config.toml
n_layer = 15
d_model = 160
n_head = 5
n_kv_head = 5
head_dim = 32
d_mlp = 448
vocab_size = 8192
activation = "swiglu"
norm = "rmsnorm"
norm_place = "pre"
norm_eps = 1e-06
positions = "rope"
rope_base = 3200.0
rope_fraction = 1.0
qk_norm = false
attn_scale = 0.177
bias = "none"
tie_embeddings = false
parallel_block = false
init = "normal"
init_std_qkv = 0.0326
init_std_o = 0.0
init_std_up = 0.0326
init_std_down = 0.0
optimizer = "adamw"
lr = 0.00178
lr_mult_up = 0.675
beta1 = 0.9
beta2 = 0.99
lr_head = 0.00343
warmup_steps = 235
schedule = "wsd"
decay_fraction = 1.0
decay_shape = "linear"
final_lr_fraction = 0.0
batch_tokens = [16384, 32768, 65536]
seq_len = 1024
doc_mask = true
train_tokens = 168300000
steps = 4832
dataset = "wikipedia_en"
Each number is 500 + 50 x the weight over its row's rms, rounded and kept within 0 to 999. Layers, rows and columns count from 0. Numbers have three digits each. The size before them is the row's rms in percent of the matrix's.

# layer 2 MLP down, 160x448, rms 0.0641, rows 0-159, columns 64-127
094:539439475476468542497580440531491485540506539487484418529538477438476447519522515496572391495411528527603467508508489479489486544570453561440483512522461546517386580530465508549535491545457539
097:446503491426479434482488520522496555520580425494474489534496492565483502530504450485489490556524442422424472558522476554443395490535464445459537448525524493511418494536497427533495464466504512
093:463468508434541538580444469470435519526463525477482602511502503541489519574544437487534496531517462609518561507546482502502416434482552456543491492620453484493475406523544548479524451482567451
106:523538509496593566492577456473595494510550511503540577553468472484427487490463480528583496385595599548541508528493577500518603505489494544654453470490504519534506476499568465415545496490523514
098:442547476515496503490503497534576481479521582480546543520657503482450582488420531576480467482456509483456629492477532471535440576415456557492477501497506472425533474436532477494513508506443572
102:459527427531467540467520485456434488487531497433489540453560498480534514507552429515531443530546472483501575482545466494524488500564478515446556495556455495558550490465473547480502429458483576
096:515525487522556475496510560469533515397533615570451554534425473536613547497499538478558468552519663540543491572493564495510501485448544563382503430536520448416454532526532607508530547504563478
100:497516546488525431575561589564403513493530440471529473521488434544504542517571517483489573540468510460562503342443406488508564408523530441574509397528494572576497516560518499486503433408495537
094:510600518574504481551536518421452464505485465485534565483552500457516544511463427512539422500498461504522450566494556462475539491458460570469366462505520551417503488563453447514471527480414542
113:543435598380531507516523464409490537433533447502490557496510500547524538512567483522507542505514481611433513495540529512485415370496515543466459512482439512556507541447459566441507467381457481
094:443499601524499525486497499514428576520585567567438460417481560550577541503551443434538507492556529503579481482516523540481396475528458501624501535492476504458468487470510490561520546552513566
089:469545521423383438450438462464595439513441474489511529489500528467499465490522425546495485537557508506551527553481521539496540489532513553492554507568488467512496482481528555468527463426473390
124:466478531463469509486425456487471503420585525389548459531539360507467433503554481546480467459508490468509532516458477477459475472438436516478489561521517415473529428425487473584492452526539465
096:550515449491472519477422566483499456468518510522552440485545492433385524493516536595507480496585509407437512516451505480518571504555456467453512527461438503461472463488514459554515492391559504
091:543519460430495449488496562498397512527408534515531446570483468470631540502496488464546581455500507495447535556434536494457528437521531497505506524466564443554496499557511479455444567513428532
093:488465549463498490501532478485470542641528558495526570489456570523484476510595386472503542458427420590529353440498551528467524517401580550496431495531523562578486442585470539525456543508477490
102:469418518423481581554482539398486535504562514439575430500526530505386492435547518574509499514469530494504553544536500426578509483514503481413469549538543510497451537489556572503480466440544446
096:510503518512490460461524535457513481547529499532524483364606450556501528399501430498521410458456476500550468399431534476526600556545520512623463562575512525534590492463468507516469561453363459
098:435457512417467494544550494426560503479465468572483493512504434563509519546463446459521487434556469452592576492472514568473490573481538522405491472522521467402498506440455436520489404469509424
099:510478522457492530436605471467552598476513549451656551453546471544490490487514444557423409432514559474419416603443521543455503491457481495463615466612500521528562388490503517487425569517481542
100:457509532450482485473503467526550511505559484433512528471427482541543535506546447494495493506530501522488548511485499506567450542442555444572514469393436506513497444448493579509506487525468535
089:528555512535524532450541431426498518474500516449515586563530589488495500556430521502574521465479533490475509540530602534516411492456501493513461460550497564487463519505470426476435452533477542
086:526439471510467462550550489540453533445482443482389507521549429555429453524517567502507578550503514503504531604532488563537486461516560461454532458489476524372519505508472424493552422519441654
090:427433524488612602515553536520463482463488519483392473459448620542378489472513474556399587574485482498459482565528466542473412579519537477487572466459527508540447559423473419499526480563475531
095:466491485499486576550509394341487433557399536525444513452548425498498484438455575518561461519574483590419558465578502447541439516510479468420494480585508496416480514471571520517566491515525498
098:529645456486456522496500470470526453571467533558539482469407555499484403403529455537486595494546554459518467451486543510500464443512471526457555560516596527467468574550454503567524552439543495
111:564514474475600491483580427484556495491524443497452487594465452454368455404497522408486520493465456460412461516495513504497569477544459470486513535513486430662440496432521439392513592504569356
092:463549525480533451566585497469561561534423510486408545574442517480539492533345490438466561517482474590450477526487497441541544529502507575547439599557457545417522486430492511442549475467555524
097:421523516544440440476625544506608539513525484533457608455453520511536495508650448540544462537504413566570418436517444594406482496486548483563475505509429555473439482503447536591546411391514576
098:484424489520519498510516551486397415537435438511493502566551480442496536491583520515504455547539566511565578541524504452482435411534479485375521558514422365531432478566460441528552457480557523
106:486514512505548463473393511542469531504551588602507476551435513440536507436482490449488551467492470436557562425448430447513447505457603494463556523497586521430547479543548541540524565523555476
093:507509538507453424588614490549521536372491377579593487487555562566464531519451457547451482509514457551476431607512444510533471616517403485426441554468533451453491519487543535537441586508538519
095:459561405470555561541479478466407422541466494495522532474506504554479473489432465504560458490578468563489514485450517513506489513471481509588543514512434523524534512574448550524458490497539495
093:433500511609535446480520538467415466461492428578479542557494480506563551532386487473598447515462448416542504470482540539424614423503488520532481463523488556552463498551445565579491571485399482
106:474510427547492444487568521498497544506494429552555580485518487468520514553484484509513399551547616501459570546511594507523506518516523511444598521503471574367490521494487498497410499538406447
090:488535570534447457530580468466493420583546558558538389574431572616470459480458505478463480513411519462425533591497537556562469474505404545528565515530445568474451551512502455560541450528436442
098:551551536469552405480496502509549440540474524481431429454429490473520518501513382482464435554557407516551400440474485536509518534497442394525577449404534473523535395442498432531497506509488464
104:532420517539457554429514514543498474427520511545530489508535511462422493461547531547470467480475468538511479401493500513598590519546394484450525557537521508464516507452531544496453456501401457
100:513504465467474522564407474506495455553585462460457423521484490534432448471459532477486606467501504459593447508521493458433556458451547477487588487485555422512478504532512474536509501510576407
085:515564392559467552510449476482564518614475510454470495522442572534511508448485491499476488430511521557583434550504541531567472417496465534603472490495505498585522499514369611435506614571516518
096:468569488568560493458457554473519540494642606449505537519521505464444534429460622490438534450357444530526524480510450374564509576485484455413428494513497561504387517417509535561481484470468467
123:459499495572480543537460602614452524454449515561516530540503475498497527593518553460498448487591505518585571470517438548515599503444574536442596482449600402391494512541462458476474436511603490
098:467507574387559483519546572585545532449477521429524563412583502625473600565588552512523560557613435496569519520543497526435507463525519438570640513381392509526457473473510486477466588405479548
093:479471512387508487630596464470484532522452456482497487409495528496498527444539507469445482496543475443517487468509447585558448460539578589532573517460544602518473589591483503508488530526516541
094:515512509436538418473468431506401569456517515486426503519494497509493395491537519499492439508561452467510494549537554559498517451402420452551607595535549468486462450525505558570532462501539435
191:497502505554433408537542377494498463591443547565522471540438494477529409458490538450568544505447472478492472515529538517490501468542479466521491485553455491447424495492516452457492504486439434
096:493623551527420446516406430478559503453564448529478502564490525494506427546470465467471448497435452288504544520441472483414374469536477460568528510555471522485438551575512442531442577500483513
080:509552461500560463476497503604416557464481494432570465550525496488451504480529472525505445517491552361503514391460429455497519470573521555439614508564571569532470516551519493472441452564552487
081:473435496527529499490512540425443467463464516511617518572463435376559559546359551471513524528528433361509600507457494408501521513554545498431474479472508558516506550542490497447477493510425434
101:486495433533438540553489510527565560475514418597470531542463533477557524535536537450432502463478487562424486553425480448501474554539528581551429457476448557374442574492492556484511530496456500
102:475509580542563495534485467426577513484572569483485571457471569479538470538533553473500496466582573479507722603494519475538460458546527481403594387471542499494549447562463521517567523358576497
107:540578483505415533490478471482470595518405429536470499423449506499487479491558543524547518528471548453535427545542435484441504556438577548523575566521473412542564484520502524502515513545501426
105:497542579556502505602512546448555513478569397549514541447558497455504502506458354484471539528416571581569437498670519435518472555521560600516378473478484555403518527506459526573514491500498493
090:569565508565477534455583465455536532485504535456474435418541504462425433575502481512516443424494440522541498493487480560439558445507566450495508515508427568528518556515432470494549524635492588
098:501538569529532472415532530546478445535521571464536527430455543409521542487541560524515546467467475331654435469539623505478546495430552534513513482475467565501437486519529523503542486521479506
102:578546552500544480496454533546478532507391504480546543504467521509530594470552462580471607598475523507480518403525485498552447400481487513530521495524489514460395491478503580438530506399463494
099:516436482479498535462431440498508481536542566492520398488532485579562440524552531519452472337597497481650462516488531523508516531485394536516456486542572481427506450472522537514479579592538506
101:487546534505572463493473480402717493529546575476550529447438417417388499470480564474487513462574522567533525562443512468444512546398527508471539433580533450398509548461459530519505518500548534
093:452505469545451453641503574513550484548501443457467541484472494484482565498446463530467522534497494406525477441451520568461545539528524587468532545543441469486463489559463476460523554459501526
095:388421522488526482477509519449581492543477519513600502546495498518519521411507395516471503506590468372462535472453484476525482512523462477484502617460465529534535450465489522486501503443484447
097:527532479493536485466621461443555425488439485482475520510506467450534483438440518464491527505480507549504381445441539499496524527523498579571521471510538476415469481457463498539483576449501584
097:478475459504428507378456519503453454411504470556533485467484464351515517445506455557531478373499579391414414463452484505472532434542515463462468546459477508456470472510574571447526454591498412
089:462537447409458559493588491500506524475605486515482484454472537401496538479521462492471466426545553450522493439477467470452612449478548444519509578455469480499455502493511555472508408524527573
135:525433548544501417442514449594459451464565535542484484557533492493483491544500527526493491493560462499560524460424474540440466482505493460485483530540500546474458580541547391508518497486569568
100:520376565475502439536611569537447454503582537445508506516534469534555574555392489517526440476504508486556479474536560506564482480518542397461449520557541443505430525557532445472467482552450431
099:487523518487494511404415433431579433451480512540511596544442503493409400483543485529415423509419486582512492513499501418533500422446519568506499529584503480536535530472483548484491561550502538
104:473467454518412536549575452461504572526348534532416482448459583568508513447462522485507539531452500508463429571511458541460482474527483498449553424494442520584465439462474584561506486427507568
102:530528472558433418347425521495498493507526503538558488515532550533514447515399401461548576583444526352398407600438527524432486490521467594522497459482432540623461517466462535497472553555509462
092:534530458507523492482587489467462448579422557447488538476559527617546450420514568474569521541546483519475519539633518561558471541517487422586575506486514423566512435422551504414508550463502484
097:515526458456455475546569543536511445527509557500506528512486567436499476580532533471424395591463459456554383486585506482491472537580456552557496560453502481485476459487514484475534580502518530
092:498477518376472470557523503558494412403456503430438490503522512594597530535560436613420412496538547484472567527497419539522495490454487571462558472468451566483435495493561500437552485380474476
094:490526437442502540533549453498400513579477482409519550452445525473507468534503516559581577484467527553505561485545468498458522393594523431499541441482518538531473559514574530533512473488473397
095:457448499510471487520491464477513505464438535583520547523497441503475475609421511480567471552475390521522518459505449543546540438449507517573451612536381495504472537521428586450523599516470508
097:537545529482513611417444512472473567563499491538448449619473461542477537442572480499513566456365548619554557516525482491531449552464489404554531492545514509552545518513507499455396503487378561
093:519523542464560479636532526477573523543470576551510564516459442513384543534397585464505545532435470554550475507557491502409516541428516542466491524529533493458463455522547491495474495404667578
113:471520479481515539466492542438520490514524490544596459480619464527510591496479490594517530539478514497520514509539574456572547543548424504459553539481374489563464565524488558485447510492530547
097:479466568558542509451471513464582426425469522437501526511495507499479518521490574489509474477584502524484542524516577540437555551561564486448559543499535463444509601454506447463473571595536501
091:493415603524451579439530506506495522463549523466541520529538488539547551585541508460457502475558411502525606483484472521510516448536491379459480506484422509581402534432502564462468457520421530
111:479465551519530541485505569500441561470507528469476509648520477518442598547535434602501580475471464441462547494495484521503552472502483517483428469465523474406457509514476450583495518488490540
093:494503462482496527480466549491412489472482467386438552533526517533472458435519481464548451447468551496471592585492539499490432472496484613617476621502559534518502467520521482532446461603509490
106:559569409524487478520577497468527537507481459479496479524506433461553521540492525471458535508568415480471417493460469465500504534515585403435550408501553461572410474497573465555506463536512525
095:489470503426426508479515581526524504499429528468411445460480581423532486525518497483562469573531474430572523474544571564406538435533478516418542486483528446618475482499499529536515529545493521
098:471468484500517580508534488420571597471558465412474493566555529529458512439518488565442488478425522450512531413494505426447510489416553453424499514515511417522544478561526480500495515562564493
094:503485493578424600505480526414449462554505504415535507531500492522419498472571353549526520472386570473404484550446522433457538544471421492443550502428533537561480514487548546453516468551678440
094:570554550529470498485506559518501457460512523492435535491589512496489590518483556555554534600492497549445568454513519457587460470460417522458468545510490592449461576502599441545519533518445525
114:479438526518468398433520622537448486475534432583397532507463546495508643483505415501505426450501458469582530534540425544473385489415469563551499550427516498566502454491530438472463531509431556
087:492523553514501442500467519549504487510513520408421587442590479579454557462628447498512503409569497586453521451519562474499473459519549494536469560456442403559473504479487560486523533515585426
095:537551486535563422427600523588432449500462451425428506533421536458575523487444499485507437541524502511475421511498466451513537551546512516612461549489519472524440510566557507465440556538535446
101:482452529409367509478495502479417515501545529475560525520408486494516460517572573531537492446619488492440474484493632492539557491512499430425517421488475492470508496477512564444497452424474509
094:564559512494466463520398546490469429513532571530472598440520432558480527556536414495459515495468414429555526512544567459473495493534571451495571493511604389538452512461458434426507514486444526
086:509569539422504501537491522463496439457454462410465601463451447509449523421471517487534509480514438532518489394482555465529475496485489568431516593502593434472523548428510585499556408499459501
102:519521486450548457501575476572494520472532502479491487577522503512458474490467434483470522516393488412547502438551428521471416563531560452511502561488536514515529454474440451512406524474539500
093:540446501509527528616548423476494514523554498543507548449501492542468449543516463536586617499396457566589472541591466462505550498436514538502455535550487514460456500479478627487501491461484571
104:543480580558589489547493626535441499559559471370504479508490580522498586472445439511550647548555471575554417502478484490480513519566537436504446403456512447583467479466522539551485522380488481
095:513415529462456443586488530488599530505417480564473467529529487466513507505443536480513497524520531504554455485616475561421460571530526536459530516461525482481550465480509419429480539592560527
095:506493618437606477535516526569536520514431409539424612515479480433473463532489476412550534462463588419417461562525509444413559502498572496529540501534570508477521402397632481399499525430415434
091:537514503489529577567474424458486515486512436520481538425537507488520463488512526566520564503501518564610542479536468488550480449523472600495467457518563566569449536508484554438525508528456520
101:507586451504410524502462501463505511554492578451542448466494562525484478409446506525571483423549432491443476487476538567532396486497375408561479410505465501515539481469559551485511490510516496
092:472596491520387517517557436432558429519569484436477524421495597607501398500503446498512556443544572441503419494453441544532505475452508496551450526439482480552396480539457536485482480584545523
092:457560585413419563555543518467446508411552553405503621569504490517501525519496482544495524460521604466503530532490560430452440483451615507493565451472425462507504543413542497507486446487519458
091:460426468553534498490449547504455523466495533509419495409483543500445492516594446487503626477394516594425596500441459504642491492458467543524548606487480508542502451465513467479510441584408542
092:482527476431465526482414479463441442411374506476523541449500492444508482444590512500478451601520415475472476488545482452493473422505388463485530516480391569601479488434460565467507465514552474
098:437504553522556490481452591516557479482450541597454476574477521528514538456450460452472546426552415516428470540508489564505470538559467418625453402441459452575517529512479519488520482517531491
105:456540568445467533490475450517462552529551503398401455507487522426521469488488574496456457521450545482539499392539463468456481428508535497542530509461418530473503402474519550506506545480419596
094:511549434511528501515522471518508466392515590542528513544536542463362495453358533479469555484554527470373442417458481552472328567456456428501416472501481475534556507547509575543593587536520579
112:561494446456416546368500493527514524450526438505551446528485436498439492435559503548441449533482573471543503469505508475511477484460456568562503501527509535536566530494461541460499432542531529
097:514517495543544556539499597571494535493527497468480486474601462572549548486452503506446469553520527421569458490456471438561532617455552490519466494487510531427558543576531550521464461463479549
119:501544460492578480480425451521536479482495478521572463564507455413511393505479617389554479563517557563483513587473538519569514485536396491454521412540511416457415491473502467496461410519505507
088:538492487504515507566462452451479465485385564477613491475484497550497449484479458443476481491512512483529509475457521453464530573536529507438548490588516419445578508490489518411512506517475616
099:555545503515508508443441517610418493456557449396418509526539451468431468409510570496521515492564398503523496510497550522491495433473455522422486518486559512471382536487455478525527447496480550
084:471585535522512482435425462537479486486485425486561598403522473542559507443587435514498511529454522434458548536510509447379464477558496588576552591523542500546560448410520494530491460461506509
094:468518504493403496399507447611448487555502490456574533522431564525554440486464530474531445530407528511435453509425526475457511461444552582504498602561527519621530461420526544492490503520478494
099:517539446483473457517483551594430381454477490521567479633480499475481573482481523479489424472464534514556544373530485557447519480536492420448556478471522489623503559481511550501497482434551601
089:556494543481494438520402506570419394530493507445565511596432436565495470476488596450523478528506507461456542463426542464438560447563612492539417446524404466463444522459489396461493464411511522
096:523526434499507455468442531501418489541541573516460527516481564537538542605484424560486414502461530461471545477517530578531484494513459618577449497435391535497430462474542494522441549484514518
092:436533519488432443464548471575513461490511563467461431558495505506513462525516524507602458471510582493531540431507554498499490516524496421566488491511482460482518517454509636568515425468566497
097:555513468438535475413568537484586535495518437529522430583493522564592547527363548449526517557537458441573450586486525512451485504493492517512514538484556527495486477558520541495517623408519478
108:513410415532402511603586533498511530500465483512563554509530526543500525569516483514535543544545457640466530501478527424548409569505537556406525554517408466420454525528482382571500499488496471
091:493546465473493473535528489425577514450523509487515572541545496472534508506434487556525569555609487546503490565521591538392403543516571517473528529494433510450409506444451581497469557477494544
097:519425501535513511570537449603537460445511463486522570454562559460454448466587635449510444488507442366527522533525515526484617567463431443440436527550495508483516455453532478469412473467480496
088:529439519488489520497360396463527565561482577503449528486465500468472349472414566465519511418531606560440552467403485509584519483478465527557414480587532585463517538511484454477500368558620532
108:557424359584428547413548582746500412436465528481488418549505525473529441466441553449504458489549472520529431464526480461514450467515475451526497510437489475588548531510413445496495473504516497
092:537470503453544501440489493488330467459527554468464522529560561397463493512471508568516518471529607522421458547458499502494554468412432490420503513589589514510463520418500429518520500464577478
108:531464493509544498519512461508539585525522557502439516543518442518612434549495402460523515444501492475391534494472485523489437505503528509512480492521543459512552480580482520512466465454560514
102:471596491434500466473434476495448459482564449465583519503441516484543499543536524459496522563586482443461443628622540472486558371521463478557481447575437526546496510536499549552446523418552573
100:406472531612470474519490571566538575434500485539388559508505529532532509554559461504512466483415512580460516450473532489486489569492543488439497527431595513490513468504436510533576472528503516
097:440557438489511534503390620530532441468490447553528430487495495501405598480430520512523496486487427499535481493422495504485447489494432488433526393419505538463516523478441478502473523563474456
087:473441486477476499573537552638489563470492460485528524457537535496467518450463496545534564526543424610541523481577427485509529518428470501529431380493597446498507509481516534474536474466479503
096:489472529479439525488412521383468388590496548404476566594463486572558460536563505557494471394528527520504613564511533510596459478390479550571435505517426566496540494553489490488485526594508499
108:584451503507489484506422415421440586487501538513545479488552519544545435559541615497561579464502513522461554595458429457502513470588463544437523417558492550463472526529514334501497452468562513
101:460445522398497510384445520498508442503490481460508483444485448512588527525496466451499436512522584559515401506472439568466588510547486430574488517424525569426499492543563440539453364502560439
102:539392473455564551487553483508488479519511503511505555537515486508433527475484501507471621486450483522584494415495519508398521440547516520560452507529512539428486456460537434567425465509441491
133:491561454444456537415501367509512447548509563521516514511386526470458387465596527448491425484442573518452474474502458458493582585506431491600516450510488556576507489528553465447469579617533411
115:591549520540471528516440467515580456482419407536446596502469508411469499532426554505477387481433565534452564451524560545546524493502527516477488446475562485400559519466528517483513525509438366
094:517507505462484510355526466576493424522584504501566458576606603497521493470481552504516370559562582497428464506567585457488552536390464418496580495520523448510562468530566508515499460471517445
098:353585512521501428558531578583514522527455495486455428519549512505543588486453501552510441549509512582569545477529479506449515541490520553389490513502542477537541453490530522558531484448592597
092:494530480523447509415558484443507453551412475541538540435486527443490463404514506509548480427539501454497431624521625546443428495446493498551505445502428388566456472527511558496512523613479377
102:534487582410519578610434440468532518487529507477489596391449453569433393492563452507508490465476502543492516553494589460472470537428550493524462472574542393463518398542534489449578534539549548
097:529485419501548468469537477554428373531540496480552511531554515473479443531474624427573578538446564478553489526598510450540604482511446544529443564549503467522529470511515481457499486476477432
101:534517447574625475421527547596535554547464462440534515576451480433519545536504449543497524484603532562495601438525487541496530426535579558513486458441568457504485424500505428466502472505462513
097:508434451429580515488433537506558549558527451503474553493525494464473508495497480603456482454490502512548545537492451477543532472448541521502507481528477503489488457367504374452438511395548424
091:480498454470483531496539476479343476459561456466449472418519547511429479422484532484478540550425519514497484510523520459502593434493515512523505481549624452447504476500503523579522473414448482
090:527467492542528483453546506488514554519548467629456524551496512531503512523526539506495417436562606423533538515510507592505294467437521430472509470506541448478487513498527467521524490583545577
101:438479482520475550492578512502489471454528511452510603482615458527444510487466437502458520449398436495539509441550462458568485493423489506584441583451375495516529463526581516501516550515509510
098:494557406525578539478488501336483515565478516480508427517442537504442498450559535485482427470481469495494484559579589465493517558559443500498526438537446499566525496537526511475498444468511532
104:463492558464427519442525489506519443465465506577607482496513473536482505503457508545539513510602500467491456487511478467458445458502596478452508528390384531437348570570463434450518485484537583
112:466544529505452535543416499465600523544456506442451524527468524521552500502384624480495440458484513498499468499511560539448437632427444525462462426498528526471545435515480506520570530521514519
094:564514583460530460601489444496475425449517558515565525504556501522432416476550449491561526512395518564498513520574515575446423502504526557573516578496547497523506497463461447482519501488537474
096:511489490486555474469509514557608592403448494358439555476509413502570525516535500602507526469474499468497570499462532478449550510459447480436527530483518488517566467462537448504539467402461602
102:508458556550498489548492462449443532446508568567472474552456506526517537511512489576467491523416425457485522551499542442623499445431439569441475465562490560420445544418489466536515424595447437
179:590623512436569490432445472383627561548461452530462507454412523525420510378479453485464556459481549502484481552528557552530487424455521476497549364497471467542502419418519536526554546451452481
090:459370571507502474573483502454402535544469557540457562533484523504564497572479524461526545587541508536457564640511486507506496521486439489582542396547467591586427505517536462496479591452495589
093:528562508504460520600624526580387501459497477469452600518576575504507518493471443467565482603428503457576464528581529518558454519560531565593499529482415484577523403504592409508538411567442498
107:493542541541586496571522454471470473507508533513509506556462529531529455514527484539468565529490480505526432486520488485581496490414494423507456430519499445560491588600470456514477423433468572
094:444559519536490474437471502447515519475519565526494551520483444534518500553515451450502514394536516476509425490491632501483476497568597484506550425468494463565500519539445484506503519464543488
091:562503497619473519473469471533595516489528452467496411483492513441532460565503452482442510462494587437556476500515459449493432513470591560443500469496477438436513446524516497473513463540478519
103:500441459489518532428541612574469491584518475480486535570494575485522600551571545555456520497635443502565485457536551503504569433478515487458554499439502522539522513452413534550515516406538591
098:471574515500547495428468532523584500499558488546492584507550538504505583436542511543528448392576535414555539519570506531542540523458508467513527444454471579464496497539511412472517577527551515
091:454530441561495494479520468470535496339459675482532534507559459501394508520510563463448493534486507578459486573505540476472647532572510480565487515486532522522470554550449542437483516533534498
108:556523435467473517472450394470483493530501524509488466385465458485515412447506533510494566449399516449397453542394532450493501457501515530536465552558511504435487425500521518462591436515454441